From a checkpoint of a small transformer trained on Wikipedia: 9.08M parameters.
Each number is 128 + 32 x the weight over its row's rms, rounded and kept within 0 to 255. Layers, rows and columns count from 0. Numbers have three digits each. The size before them is the row's rms in percent of the matrix's.

# k: layer 3 attention key, 256x256, rms 0.184, rows 181-223, columns 192-255
# q: layer 3 attention query, 256x256, rms 0.175, rows 182-223, columns 192-255
# v: layer 3 attention value, 256x256, rms 0.182, rows 160-217, columns 192-255
# o: layer 3 attention output (transposed), 256x256, rms 0.165, rows 160-216, columns 192-255
k181 102:098076091099105117088141152125115138157154155101212135079137169156103187130093116169146147145138119116139135149117126141153119165092120151118171110177114129147145135109136157097172197090114112
q182 101:163156122129149145084124171060117147076138147138159143110131112107170149120161110043159157087127120125133142168046156109166161127066110183126144110147103149118119153131150114106141172123114160
k182 106:078126099073111183128080107113098140086136177155148156123133103147158175152128180075123111158087090152134186132103172168101112118148082157207068118100151121092138091151125098187115136150097129
q183 094:151156106096117105167099134110178104086125123108095127118109157126112172117192057068143088115125101142102137142116106165149164068117169125173088145122119125140138151096145111172085086146098159
k183 098:132119103095128096114139171200148148105166129127143106158145126161130090086140126132196147119150137139097156127125135123129180090139113062069094160132144111150170165132116150097155144164103109
q184 097:189156089108147148112143107127138097103070153174124152127107132042098175151151137110186152172142182180132130074093124168203157148141095096099115171135098154130122096178154148097178101119104095
k184 099:065119128168148074168113110120165118169108103121131084140125137158141185059155141112131146149095150081152175094159183126134116082121153107171144108171149158150120138132118158078176157118155111
q185 100:165143107152159065118104061131113148138118086176139165134098116129199083102068077169100092109138109121094110144064103178139128122066126118064140135161116129111137161096137166150158117108122123
k185 106:135147151128150087111157097165125065111180190117110207094205144148134086119087106153123108145090113115124100120084038108111062076151104119149140090156110148078114137123071121058138198112181117
q186 101:190112103123104124115076127152169150100137154178147115140130089102084101053128096172075094149136104169082113158097104105147102129081187123102122132105162109095071117153173129149126085185126113
k186 107:141168153102123093193183177151134111129101197196153125133083043162169111193189099126099091150166122113140163101154150149162080174186164082185179129050173198126101135119150151116118135129119152
q187 098:084161135098087088104186105141129105149151144124087123098143181150119130169135128052150125090142150158100104173106161194121146120098108118125084134128140105153142163135154102151185178185229112
k187 103:133105122119122136038143193106149077172077118069113112145182122154093088142153119171134123120131163090162111097101136147086156100167120054062143109128111127187175061136113132166125115172102136
q188 105:097140101124096165125173144088063105140159191132205055101150184109159112107115128076177103176124120173127079185088115158108173139188113147151128135147115162200098141141140155156109137114184103
k188 106:170123141116142122053153098145088097108148094137137201144144118146190110125148124178188156133186132147122126121153058127175092131146080093081135109192134088111150122096073142172150172158137117
q189 105:178096130104132201144156135125122079076077113177163172143098166141111065096152128097089116169182143159112106093145130197089119105110125194125146102100136133117166145110082111112127091116157041
k189 103:160154148077164169112127115149188089185139096074138146116164160146120154152104144158091182131088131108082126195118159141114117142100119110147105123136127098135075095146174163093138098087135187
q190 097:162122113119173123123072177113146099131119113088113130138105156096112158105061132148138163076152125103187111163064139082140123105083148127169165134210157158149078053100131092180104135185151088
k190 104:095142112101114171152171169033091177128172111156133114137165182089056104053138161118114180129140113167075095176097103135129075126120077154114142123152110076125068127143144143101092147158154151
q191 100:110096096200124134117050067095142128143123167077160152103153128106144151145073138148075145072103133131098138111060095106168142117101135123123154180139087091123128083144136098142119066115110176
k191 106:130117095127135158077109132173124152106114125127119157126133178124127160074078058183109094131109168145180175134124053177163070155149070103040123133091138163058088155087077144193150159158110080
v160 096:078123150128141041119102123127134113075153059121113127129123095107149147135104141151058086093141103066148097182094141151088116174129095160110151132145113089165087112137131151100117126167112137
o160 096:152136196185118136119173136148133080148173117132031142077098184126119140141164154090136117132152111109138154128139054098134114126148054110077133128102096107158172092071124127143211125082096144
v161 091:114096107117130098099116119105121081124178182079120100130173105157137087090146154168155106117147078145071190122182142189140157131164139203085136101107129169099099151092139103107126140134125106
o161 096:115131109142145181175133164102158175126088111159129111089124085103145114121140143121107180077110141087117099100104073080152071096156141069080126110160046164102132112100127093045119114228129157
v162 099:157123134131093165147121137169079099153127193171046118162167144119115135159140128127114100051144143104144131116115090151181134095141124133043173137149132158107040162119148098141137143104154157
o162 100:123104154144152091139083100170100082125112099112186134078156131115090162089139161130137143093147154134065124116134192097094183197117138142119114115117116191113120106112139096076129081134048163
v163 093:166090135138108167104113142143108119173147149077175214112170134117095135144068135185126127129095076080135070182156078169126116149098105187128164112104157126113128125070104177123135105079126093
o163 093:156155121151161145146127174172162172088146166164145155149067158144072109147171216110157149116115142153162151090111113103178196158145123114103092118117086165105091149147116106103145168173105214
v164 100:123149118100144103164111190114104112090171082155122080103174078126092130116096064167153166110176131120203133137140099091139151102212109115168119179109146140144166090133130164123171112155159130
o164 100:110135148136123160135111077125119185164110098117128173125103118136147111096133172148096119135103191130063124112168128172120186098082137080190159144200127075101163110091067174134080140192085109
v165 088:117128148125096129087138178133129145158128151114119135107115140146106120149122075127149158132156096163112106140088117144144118127125183111126119158145162126151147125160064167157069139097124152
o165 095:131135122129119144147122176167140164197161105141139162127129154136088099070143125117194079167113193166115125136133053105101118110081012194121107094158178079067109147134099120170130125202116123
v166 100:169068115126171119138119121140163090111163150160157131162122138156094143118091143046132170180184117126098158159114119139142086127155074167133119129122132089133087127134107182137136136140120107
o166 098:108130187152081089139117165149138131128138080130191138160123164132192078176148171143126106157052136164134117094115087078115100097096156077112112111141095188096147084078102112039157121125187115
v167 090:147091178169104141099086130123157142131089171161135152084119184143159124066115124144148111153119174158132121127112107139161143145051122136178161169153152111146117156145116174146151145112122128
o167 095:151136110136101135154148169153167072104120179153143176134160151134064114188153112117131096063128153094145138174125144109145146169151125105073115159129100145168148106132069100108121136122100109
v168 088:105148130103161108074148115131147143143208150102104096108108100114147091142106141107113151116133103153164174163142142104074127049143094125092150137091119101111162205146097133103114134129102133
o168 091:113182134156104173187161159127067133103128128143060167187119171156147164163116141121164147138150111116193133117165152164132069156106141135111047122135178103121106061065081146098107089133143108
v169 086:159174122114097102153134147151184168138114144138103100052193119148139148123060108165188098078112140134175100090130152145097134151076123122189120103134131159105133157156054108068126099131147179
o169 095:093098152112104152127139093113115132118170150076119129149143121107088127050113139126111106101122132112152162129155116166178116139181087168106128112174137121093081081157150162136130163150095090
v170 101:080113115169083146091086098129097112147129130126172141157142150068118097121160131169121096116098083164143166089171180172116058116142123171105172077082161102153100128144128132134130089178128129
o170 100:101128127154188118155183148115159142160091179154123160109121102183098080137123084095151083145167110117154117193076130178084149122129127119158118152156149098112166149141147165118095113130146098
v171 101:124101124098127120140085114113160167125125121142103117135149119088117141125138135084196114151151101174097166062063117146124131132107115104075131182087090135160137124209111095099130138124120116
o171 103:109152147123052144141133165135074096168154163158170127136123108106094110130062123107151132159129120123149065130109140178089131124130095181088131129160129110108157123080130154126083145143115158
v172 094:082131153098147162114184118102129149143151110065141130085162110140114158078127078186138139060093143095105153155158092075112139176132119082155111074135108055130105156144162124120100121057178183
o172 097:158156118104092103182176107109163135085151129147089110103077146107134127130135157088166154141141140214123131189145072124110144147187125144167138137188142179134124158127165086131066121197140116
v173 089:131098169118130211065088129160083135123116098148119129094129118134119151175166086137169144163121114121175132107128085150122141134124084155115142106138128163083092109107117077112126103065172143
o173 094:143138147126160148104072100102103185137131153125063116117132137114111096090106139151102079096143178193144137146070052105148146118092123060159112102143143146133088129130125114092097065126112168
v174 089:167145201089101082137036117111083180065091130070109145155095119193137102200124106204133124136143092135146087089099106163113137068123177096145129150115114150126138173168110124195131094114127195
o174 091:069088103094108131134154092162080131134139134131126089148130147146119155122157107069109090137053068145097119040181138110061138124113112130144123191101110126144105076120071159078098153190134144
v175 091:112076189153119122170126136185080101088143082151088123111140128132128070181120125152137148112195142099121205113142122175092168069125115158163082092151140164056103175145135150148110078097153151
o175 092:145187166164119156093180181108113209161111099093133171087073120091142187094203125164085090099110062105104150079094156111119129163111128194148176179170143110154167086091134101114158167170094131
v176 095:175128160106125107118128136121161088086149089120063136127139110090146087208101142102192155215144129175096078105137191162076088093090094169124097114102153098108173103121055120172126145141159122
o176 098:127168164147102196121148125107171155142130150121164125131115102135161140138211141127112081116175120117103132126153100134113143101116148132140094153125111117122044181086089180123157143073188140
v177 089:111122133124141067153141125171110195198191120185096118109115121064167125101155140094161128133140185142136071103082078159198165135114111091148092168121101117092173178122157076129125146150088143
o177 091:130144145141154186130140086115121102136131161105107177146194141171118095130115137101149089008053088125165166099065154165110150167105135145143164112150156160117143139104109164158123163148129149
v178 097:108102089133120138175132171089100100119115078111113129088150122081086128138157161167105081167104152165143157113119125185157082137109134082130130126116129133145070161172122067149164131115100154
o178 100:145111145151134094121174084102134109117178165141159178130112064126151116092144150156144117159074121179124139241126086144148116132136124141091126083151116162085121141133114153146089152163144157
v179 089:203133097147173134114168102146154118129143088124141134115120102070160168127109088185051045101113166077150108113106114124134056110096127126137172139111150110105077125101143138126113091119150101
o179 091:108144156110098096163152094171164170100137131180179115198144107114122111172135155060142118098169150116139123139110084080128153122158114140177136151099105151188077133164058213135163115186133086
v180 100:122138131189120169080049140120117100150182151153139140147181115116188125066146168106111129103141120197157107177136114113150147130147132147122113140160111202117158118085128117085115153083133108
o180 099:137115144174091103116102102136104148157045091082141135092155119155071174130120162088092132121091152069157138095137122109144148109127158108129080105104130121065086100142112127119097148174065112
v181 086:179169188121114163103176074147191105125104132144184147164160156163117176106147141107112109107111119129139080134147137066157121109102120091118074137138137177140144091164146111124136110159070212
o181 092:109115155108155095143133056095132112119127152084132122155118113121108096136108142115113094182108153170197131108171108120136169081112156132139125156115141145128159092126172128127152094102125140
v182 097:149076119120138049118114149097102176131146118153084130156196177133110119187162112095121094190175149137100135139077126162148127153114162166127133133120078119144181085104107115061144144118122130
o182 100:115144126169133113124195158073178112123149178178077132130148112068135156132147128136142142082097128104132088122139128073134088087158107110049110154152174161100079108184056114161116123126145153
v183 099:111144081149125142110091143121141100103130140123118167139227122181129133135174109119138154064095189143159132147154058143135104172144149118112135145134126118129048073123099112189172136090081165
o183 099:132104121131112133107167110210148156120110098120126090103127147110117121126173149116114120188138175114130158171099167126219125155126145190116145089092177126101159173168124160105105129114113157
v184 093:127101079136124095145178145092126144195086197167085121096120176116175141123128104153061069131125121088117177070144151120150157190152168161128120197050117112102122136125125108171123147117096129
o184 096:158125066118094090168156167158129119117153091097183127148097078137098121099118130111149182097133096127140183126137117105102083129067159145160161177176135137115089132192087123127140132105137135
v185 102:109143122118123141115148133192156154151161079152119110099127085144112059115164150166081147152087141152166146132040054127132128177131153162133111095107198117099159102093101145143152132071107113
o185 099:068117111162120107125106115117138099071126136134140199121160101164082154110131132146144100077176104157138189128168134175117098094162126068100136105188131110193115153147133146138135144147133084
v186 095:086148116146140165150086114199141124186089159080186110125112063130067132175188113122103147159204136135107120126115150091120106098065130131107088111083183136128160132078114149105197133166145175
o186 101:168164128132143095078110151087056125090164094168128171132124160173091101096133112102160094163110137125137102103129177165037133117154148108154081156119123159103164123165117111159094169078121117
v187 089:094100099085111138145124171113143138113066146136159121165097084097169129148106155143080129151139145121150134150157146107100102181170068192108147081128151101132180113136109147115141083075149164
o187 092:162189136139188116142118174176118113151122211133201120132139181134097154154132151103124122085137126161167155199115140161111076135095157133161102114133171155133115135076127169121083177194093102
v188 094:113116080161170057113127107145200117116165102172087146154078121068158073157140125148149129151166175139145142101088117126095170137102065127121143177104182150096134160148147155077143138134145141
o188 098:194133135110130159127113156106124090108084125162150139139193066180110076111119183099176134125103094113132095171101148131141144136143174124150115097153158056112158081113110102114119111127150017
v189 094:163144120153074176197149104113157137123135110054138082159156117080163144121170117138098172110172162133087093121153095189144194160122095161085101149123115099148171088084126112164147188163104131
o189 099:152122117138186140135161083106194196149185132117099072125132139145093111122117186101088154108067131134065213101113104118119158137132188116110171121114121079112105101139147127126139108086094126
v190 091:093120112118129119160128107143164143159145129115170101092122197139109163104078117100138166117116121070191140090095109125168172139115089223192165126115154147152136124132152148167103104157120191
o190 093:136135110149135122149093118129122110064054144149101154170121085098129157133046160124147140116133150084118132116141102092131195090158175154095106158099135130137095153133143204113148073138147131
v191 097:175079103124061083124081107111114120128195140135171161186157194175103132178130149076205155173152103075143104156120117104168178153128110122135141100143147147109144136127105140117130199105148145
o191 099:131135126150164143138192158090152125100173079120079130138144169089134177155087073078164131197147140168080135090083098118128089140115166105171068102097121172114151149146113029132167160140028104
q192 081:083155164108112129151161116131052132149128179133075160166108148097144136097098134109221120115132091084132089141116084118157058110158056095138078125150061115155075125110147085114143174133109181
k192 071:133058103124107090089083114135095105117116128176069091112117095149132153112108092161168184123113123122120165167113130118071143152148098108106132151162077138095130026138108025136123167157129128
q193 078:134108133162127106131158109149181229175125150085083144139127107069116165150174125084089120151140164123088086109201153160141133128121149132090199112151138153120100129111136113112108192096116137
k193 070:105168137081097132179089092098078097057144173136166128161136128173153146125088145104152133150126136099111117133143061089085127105171165117121176141136130119152088136129121145115127059113190099
q194 079:087139115096158111147075110102119153138138146162093086125128138100143164116145113081118107123165098109102101113174156184139190219147111115093176197150037143140150105120098124102111155107109080
k194 070:079132120115122120108158138189137119134195079133141158175112112097134072155113132140133127139145076129075065061087116113155152155115075135132124129130156158139096137155153133108172089118103163
q195 084:199114210111117127115220135127110122119106153104119152166124090116148103132121112124150103093126158150107167100186149131133110126176130152183108089144089108137067093124163150137181113099120064
k195 081:103174116093132140144097163121153115125146102098098098096119113078126145161192132173078110129141140197153169161087102112128163116084097140164098141065149101092159144134136096139117136060107153
q196 106:072120123155136110132139131123123132102095147140114100179081123090128100111162151069169120112143080164103108090163133184152123137159164183164194164192081172188190136183119141113097082119148138
k196 096:168091117128142171176137118216107135121149087126134213103104094115142096121104111145096098100112201108090146157105099100128124139069134161150099117143158096096123150158146123106152127137135179
q197 094:159094110160102097090150159127138119138169133126085134137070153089096105129140099182156166127190110188132180075213170158139118131161142098154139161140118089148124117168155108170125056126148131
k197 078:149136109167115091119170143125088114111122137127185104102113146170127118137139133177116121119111207147059156119121096123113086102149158201101114118124156139086148114105165107078107125099152181
q198 118:211130197074142105121121084108106101201160137099127145125167123140176104122110103178157176065156132121076114062124166167169060126164134134080120167121099119127122120145135117121107137112140158
k198 101:107131117063110121155093161180102096101106131159113143107086129154090165184152128184113093180119156114143155140116087157127098157118138151108123115120147098141108089115111079154168170093142146
q199 096:125095176095096119131153124144185115113117151127112131142156118107113166129168146193147184160126132174075154105116098122138173098093134084187109101122130079092085172138109131110182137166183111
k199 108:103122115051159126130137086099147080176109161124131127135137183130126114065101098104166122131078108052151108082060144148128106160159099155145155121188132165172109125145161102158078155121129145
q200 096:148102098125085137176141112140129146120145147146108130156104129170128114176107103098125125115127155105147122179078104076096116176127130146111083159082137144075138152093076146151125155146166118
k200 096:094118113146174105172159133119134062123145133160148144143068130050131139171151183098090155162077147121140117032136149136123080128120105166078106152109129080175126176084112101152105093148174047
q201 105:165142108154159086159132070114059118159085138103172108170102100138187109122121073119135125090139099110191143150081154166103064098134115162145091202156108121181173118085135088156135175085137120
k201 102:178089158123134158133092116185098171143183065086132193146090065124110016200119145171095171094155180170077141177116131168119127174169155163118145110146140143092164112142174146130143077155186140
q202 101:192126136098123095113184070143128113150160130207134115079123104079087102101151088085134141170139107093071087131118151177103123145163106106123173140124090147100136147156106093149116042124074108
k202 112:135096137108054165113201160077158120149134145107108125116145167161123119127135109058100150117101086143099106107103159151153126184092124085168143112110109110143151144176161089174190114125112185
q203 099:062150152126096115163160105149093183122138092161176126182175148129132183139194114145157122167140133152139160168134099121135112113151091147157208206127101122177131139107117111071163134160144106
k203 106:132105133119160174089113164100053087135101110112160123156125156148137160089141093148176134119112118158122088140178166128177108121192110191100123127073134078123153080204110091132106180068138161
q204 115:137109159109101153148119098185077176152134163165110104157119120118097056120151082181139138204147139150106142155139144171122060095110101111099185195114099135160193144134155105074127134109122169
k204 099:099117098141220106162189132094104099104135118123154104143150148122138120101141138117155109083151131113136111135118133081157172101167111121049076112112128119117157162157135156145087156131168117
q205 079:162138089154116120195149148154152091097150097102117082110137117174073192161113085111102092176117136131124157145137087118155136197155111118143092115102099154076148125129122086155074088071135073
k205 115:077131113131132086098119077074155125099105159158147135155088190143156146155111128107156102146130076132120159084106127098138152166188148078078172157119078144102127108146116125117154178180107174
q206 097:151172150133108126130144146159106079112113155089166088055103145127195126177118162158120119177073153168130136144202111114166161049124115175137141183150112115107081140180062135063163148147153160
k206 103:141148103089137080101123100125117156147119086107092126109133084136128129088131113102182126125146131184135089120110124127128180087119175115154212164129116097144071131080115048150125073147138095
q207 100:157103151163071159154158142137141142134116094072105090131120122154115140104112196179133202164149132142104134165126135117158077087102153182102152141101111100159122100117138168115112114114127137
k207 099:124144134098184137151080149129107174112102192165095144127111084088100144102106112156203136080124115143129163166142129092074167121109106086168164077143046120128124127113104091128150116156189146
q208 099:080158177124126196113121133140165110093161112142105171074131157146173131135131079181180092181158162121144069088143130095112127106119076112132136142106149132128124142098085120221108142189178134
k208 106:135113138109138149127124149117064059135188091095096155157229132124171151075116143159143149170136189179132144148180126125120125100090143146109100104148134077160102147105151139158118084121137152
q209 111:077111089124085183151076088105085117087074135142149091123105080121110131154109077103140122144147146099158134174075138128121093130060129141097174103129130063158185140153122155159141149097167094
k209 101:082121126094116110160140100096108089074194152127196143094206201106166141112137150112106149147165090148144092095112110179144192072123141107117054155153158132082135122123126104092021109158126111
q210 107:100152141148124101168085103098119144147147142186137184122097079107129113122132162128101138132137115114138107122083071202108089050115106145129188146132136144129120049072111120175088144117121178
k210 104:155110140150158129087151134127124139101112136133129110098082120110148135011130174130111129181172099070089147112184161169141114172127140163115158126124125100169113134165182119095140124145106089
q211 102:054057114129114078086153120143087132140075163116123133107153130146103120120093127111120117136083143112102093119133178122120147051090079174094130099163135134129150158147132091107120135183154104
k211 104:134156149092128115147214143171125109149163118153099121146111113114172075110120073121152191042155166077103088144173133127169115102134111165149098127161068176108118105138151137152066126088130112
q212 097:143085120152139121093116104074067116110078124102093191154126135121144112135098084177150095122219151080161086147206157103094078077181165134145162122196096142160160143207153107124130133131116138
k212 110:108108164089168143092135093157120125123082142096115081144099090103116136115112136132077144114061133102166124183148133129116160160113103171126064138099140123132146155177118097135085111172137095
q213 110:104114128175052110100162194133164156114168115160085146114065121148106091129159151088096117070177125127168114174171142123134130113086104105178081147099126070146114169141097167105173129129115091
k213 113:166178064119098138128145178078111114175094104183137163152155141150105157131187169068109121119178138094095093102099126148078196148128082112189087133121114144152111163112158164120163127086060108
q214 098:125111081105141017153109126144153136138173141159133148173131103116156050133170130147161081134126058131102123106076115121111119138127123177143206160111106114183142110094145158156135131117104117
k214 107:175101137113187140134153220142142122103066184150069156133136145192147132145144122080181110101204144080123137122123157144141133134122187136125092087156181130127110119070140164133128119137189142
q215 108:154118058139103073151136114144090149155126154140120132077092117186102136143185146123114079106125097139141187151214102099117103122074169141172150161131176095084143099125110168108162112137115102
k215 107:170154064163139081132091108155128160142171138084077086167167063154100120075136165207133096143125192102082156148137132184109116132113166040090180097159109116137179112125148091106083108121134120
q216 097:187131073183128102161066174144169161122120125148157137132160082131099169090124139102133168073181161160128102141120171078098192141079179135116102133145155104128104119128053108103131146142202157
k216 098:114116175110123156162109124118163160130160108115142122106171074130137031123140143127137124111167126109116145167104112138116158122132101100049131085143155170140155162154116152157119163156107106
q217 099:143123086047121152105053153134154117129099138170140169222129092115126118108104077139143152161173075135133126103102128220133096135139087157070090138158123105118140113152155170166111114153121172
k217 109:155123156110138109146116102126107120126104123084204132206114151126155161104095106134084103133145152091113145149109085107109130160139121163108121121207137157123098203114137114110149144171194106
q218 092:073121138095171072139104131171180128134116186147084171156102128101186157083108134128179098133136120117126113154124181120126210128105132099131127096085166125122186115099191081145115197110103098
k218 103:120145126132204098131069127143100134174093101126142105146129095157101125181109128086121051134132111125146117129108120119111053149116171127155146120134124197126081176166102147131118158126127123
q219 101:148119099117140132070122185196156085084116092173152157150173131092105093136108122069118137131158141142108122139129174120102109144084134161172137117120154172163172157139153112146174104144151182
k219 105:083137160186080182112159191134092093115134168209128117104227146163126129027106087153119113134125067156140103163152159107141081135117104148133103103136110153151153076110085147150111131094139132
q220 100:095117149173075130080119119099110147140101109119096142190063144086087127177126157108115087166165145134191099064138098083129140107144092156125096144149138141141160157132182133117135147131139148
k220 107:134158093182134072095140103156172113069144165152129034145166121149159072070129138170145155149127091126149121117117075142102135110120175120146090155166116083139142163098102120151144123148152123
q221 109:161146154129134128207150106113116082097143035138115140127147147101147126180214120115133121082123154137149134076129146092149136169096167121161158107053090126142182147141091088143100079131093095
k221 110:135097171129127168122134073107191143157170213186142145146130082138092144031135092140159134115124104135092136102137139170131130116105119092196111137094112121045084125149130111149121104169117181
q222 100:119142151145143137125104130159172074133187087069159149118140134145099156091157110136175111130143044161151123117147175161207107164177125162166100108126113115139131117144120146107155103105113104
k222 101:062085135165159135113138095158127132117148131188145088135191117131127176145150188188069107093174126217173125205089175126113128145065142147112133172136189127148110102085101151137149153131147134
q223 099:076085101089176145162090107067167110107150046057116135073179144168102134151116180161096170096081130111129156099115165130121099194115129165082154100179087151121122109136105151159137136179096140
k223 111:106124082135126161130125179166126108124128131107116140134089119103069071174126079120173098204146177127147091131070149107173163128164091095117181116155163143148157192113134117170116126110162095
v192 089:075138108081098140123145144093178094086108189115157114133104130117110112075149156054082135112149122147116159139120166136128117120121173129052107068147174171155121114148126116172082151170113153
o192 098:136022138092144130140114117146131138149112136124112147118080140113103210161125126100112119178058182176116100109107161207119152098132116090120111116136134162163137080182116164109075142116090116
v193 089:135099128195151109145101116132148135134200129214123104159156056084123117093120122164107155119149133087144166188141124147052125176165119116128097106111068099122171175117125101122173064099131089
o193 091:106138123155215219096163094121081151201128161072105120180137093134158125106205108095084143101117126119133199154181197131108162090126142113127151186118086096172168141099136122094130118107130140
v194 095:115090130104123135140137180132127140179109083201122155106087078058141124117120124145138094182120155143103161136112122137105130124167135122129199099099130141146151150174133135184129119106070160
o194 098:120174110070139137117091158095127142083137090145113091175162154121124118140128067137193103186144172179113131145085204144103096142149139176143092126085140131178134130117157105098165142113099204
v195 094:115132150117099089155160103166148160131081118127140089089102174122114108119112099137117067198115132119165122111135108113137142107171146124101026183147150186084124158146127185114132118130136211
o195 097:141095075139136198129123120107131159053120148103105133153103164164122096104102158183109104105134131105172129141095091142138155159167106148103186139199113126111113132099049178123151108068129139
v196 088:165083153164124139085101118137133127106094119081098142145076148109196043093167165110162129119090161181103125103139160131113191103086115098145126111085149146122101112084127142093129172168158170
o196 098:099132130160112139153096148107081105097156146200116140172125140115130087124112110089108118115138132146133187085081113098089189131135147096142088134096101100128082154155133197168112120176147116
v197 096:126126119107094104116100101102073143123164175128197096174106113065042167150116147115114118135180120203153097139133169169115115137080067093112108115136113146156102133149130127155123133135092050
o197 101:115115191113142145151128168111135137063157113096131129132120140124156108116194196089104065055173124122093146118063105084174182155183170141086090107128177133079119098095150073116132160172097099
v198 093:220158187109133202118098154106135121110127132157091143161144027163138115091166140164168119176105129146164099105156150140154169200145115175165150106119092118114125138135122150129186135056133115
o198 090:097147132141075165133076083135071149194131169089157171113146102177158102192098115082123125148104155097150147136171137236153168121180121111125100150148167183134156197151128150139138162131161127
v199 098:123144115054126149135147104147072088163107159121165165172095129181138148119134154135168129128172125125112170140107149112109118079146111200168169143139130102158102110087138128119137158151166116
o199 101:130128135089125084161136143176185084115096153200116122129136134175107190165096115125154133125114126104123118123157108153153130175164117106152087119097109136153107100162122143149122145128110118
v200 091:046135098144113073137153115138089080070106129111123101149073149122127145114161162110065128143144181074197130112134118176132078168118131134139149178170117127160112121118168126113076164127132108
o200 094:152041131128154100087100170103109089126113084101180112174117133099160139130064128117109061107108100065128141104139112058123084120124186161134056122121151170157180128129139132125129173124095168
v201 098:133093113131135146144113045173120137131144117152209133040162141106146130107110126091110148155104146119144164138099076126125126169118084156169165151142139101114149150155144131105156109138086120
o201 099:115112094133104087192124172127150163119109102146164175139173116218137114100123145080165144139107135096154102124093087140134192123157154067141145124097157130163102156140068157140099134169150112
v202 097:145155185148161220152154133123169146142114162122067153160102127177168134088150131151024155101127165137100127127031146135169154095077112156113075088140118177099117166102175117159122126096080091
o202 100:126116139124134107128160043098080155123145189169152127130155134187144079131172137150124093136118146148099099086121109135125094092141128101168158101118112136113127086122109030167146135064137144
v203 090:194133133124066135094098087114150129174116093073161140109144133150104139154141171111151143072144177125104154068103074100150096131113186167119118075105167102152151144125112174145166182111109198
o203 093:117160115091082155143158150133146124117141134161128090121135082065096199119115079158124152125180116199112088134118115147113101118189180116120138133105085112140170175178058111173146164160141191
v204 091:123133131098115139109132105114102101122124103100171137147086162062150142129125132101165148133108159128113109193144138149144148115115137045124091116141188134147052158120174163153103123100169130
o204 097:174168107126121146076117157096112131049039088082152142150130127088114082102130165148175195162152103139133069070123179117124086142132142146053146119140109140127154102139101136085109110102126138
v205 083:090188112120148117120131074067122104150119107133105087180176146143173153071163109091169117091119172138113121108125133129137107127131153146143081166131122115026172137173096103118117167131158164
o205 095:102148119136084134165104107152153118114138115104157136176136171154150203078161100220097181116158127174169144131225084081190154092124086067082194148080171158150090139121137150096143123138043097
v206 090:106085097136095125129043102126138156142178155133136186132143133126166153123159087113165106114156106118189087077111125127142129156114166143162103104090153113083148146150164146103129080083108148
o206 098:140162136131076138128131161115122115159110093131146177141131132156194128146137120151090075125161143154160111168103088114161125082163059134138101176110135132156134135166116149111132086183124139
v207 099:099141119140133113150142172137098095151120148158134087123128150074128167113135125150161118183098151189096055150151149117143062131100160173156192155128148069200122127116096120147064112132136075
o207 097:132144135152132130156161111142183103166156092173128173105114186123115138097164118095163119130147122134072181091147059113070150144139163088041128133082159146155112092113144088060115116083086124
v208 093:154132124162111079138155096122172161122116154145122127080108050136135142144113117084144179122105166181118095075083093095139087076084145110126106105072158121112089153173139182128128101120122090
o208 096:108141090150167127134120183160155142089136174107174145166087098074151102050172142164086068177156087178140088113148075106093123115127081109131110088165095113160109197129139108147145136063193177
v209 094:071083090159154117150049118159134107138099129131150132136149158110136153133132137091126092140119152156146157088064104089098128137113162184073145117137125126076136138145123104073190129159161171
o209 097:148137058148125073149090128125116173165132157154130043137189143121089120127105187115081139166124063135122109130127120045079111065091141163126187186108146112145145128126125131124068138165161128
v210 099:148137099170160061116152105163161134117139151138078130167094192184125139103132118119120135118124128104148164118121115096157058128148120064136132141139093117099068171150148168095125213155087106
o210 101:089110146046153119129155134104105151112050106132168133124096168136107123196141147103121146093121125098061173141152089148113146101140087095137123061143148151115129107117099158162137046157170119
v211 087:125180096147136184122103219114194135119109207129141140109099153074159145108127139172120121102103169128111119107061105141134087133155097095098128103089104153102174184136115145114124092143116179
o211 094:121125128134142163105210121131155158186126156161132151177164094091080132181191161128138088173116101140112144167150117114116185132089065112150151168130086145116110152118119155134112156127119148
v212 090:144124182070118094136152136070115123095140125113168096057096183080140098175124136146124143105122151144049131134100152190139099169146140065071108107147147122124137144141154131108185114097099094
o212 096:090143179132133131155150147139081123101093113150122180135098149128154208120123150084128100144143160154102081128146122148100098150105126103118080123187103136096161151079108147072127137119164117
v213 090:120151136146075119124111132109115118122115123099118085207085151097170110171129154137105098148068091094070143136110123169109086124118172102130114106145085068182075155106164116135129130089138143
o213 100:030130118127211139099097094148135086089088150105177125132116169177143107123180110104122114093157177085107149213136161160096091177201066143165124090157108140147185058128081087097092109136121118
v214 087:115127133116125104079167108114154164086096109084137109148142129165134107088145107150095130095151160165143124100115208140107142142086093120163099079148148137134116116154164156152097167089106111
o214 092:160144080125147100102082150126107142138155159114141113126177165135115130180134052160168124134065123101105111119121137181131155094155130151076117118189125106150141111142100142129076176096079122
v215 089:187091124122199076158171153137151119156147208164172149144124122144112108142111068104132198163123120122170163166079150171127121156103130167116144135135104086170172154154107124164166141125123099
o215 101:123142187126149123052103082130111150153142139117099146099102129064170131146125127153150061082135135145084112119127077084116149102094161144178176086096123188165105133099173107083124102104159060
v216 092:080121143150155173154142107119093140137179100124199126111130132118119108103119096101135097174116083130144041143156131082171117104160114126123142134115143114101099121161165125107108177093139139
o216 100:173114102165144144156143122161122149174150088154070097153162143148087093138113153156136150113176108147148155143109121154140131098074196179105134129112162119078153145117106142134090149106123151
v217 101:177133137118123203088170205053126139174152164117074139126120185134102071084129106108168146094156094152125166143158127106093141121121135117172127140195115179167145066135071145122151041132073099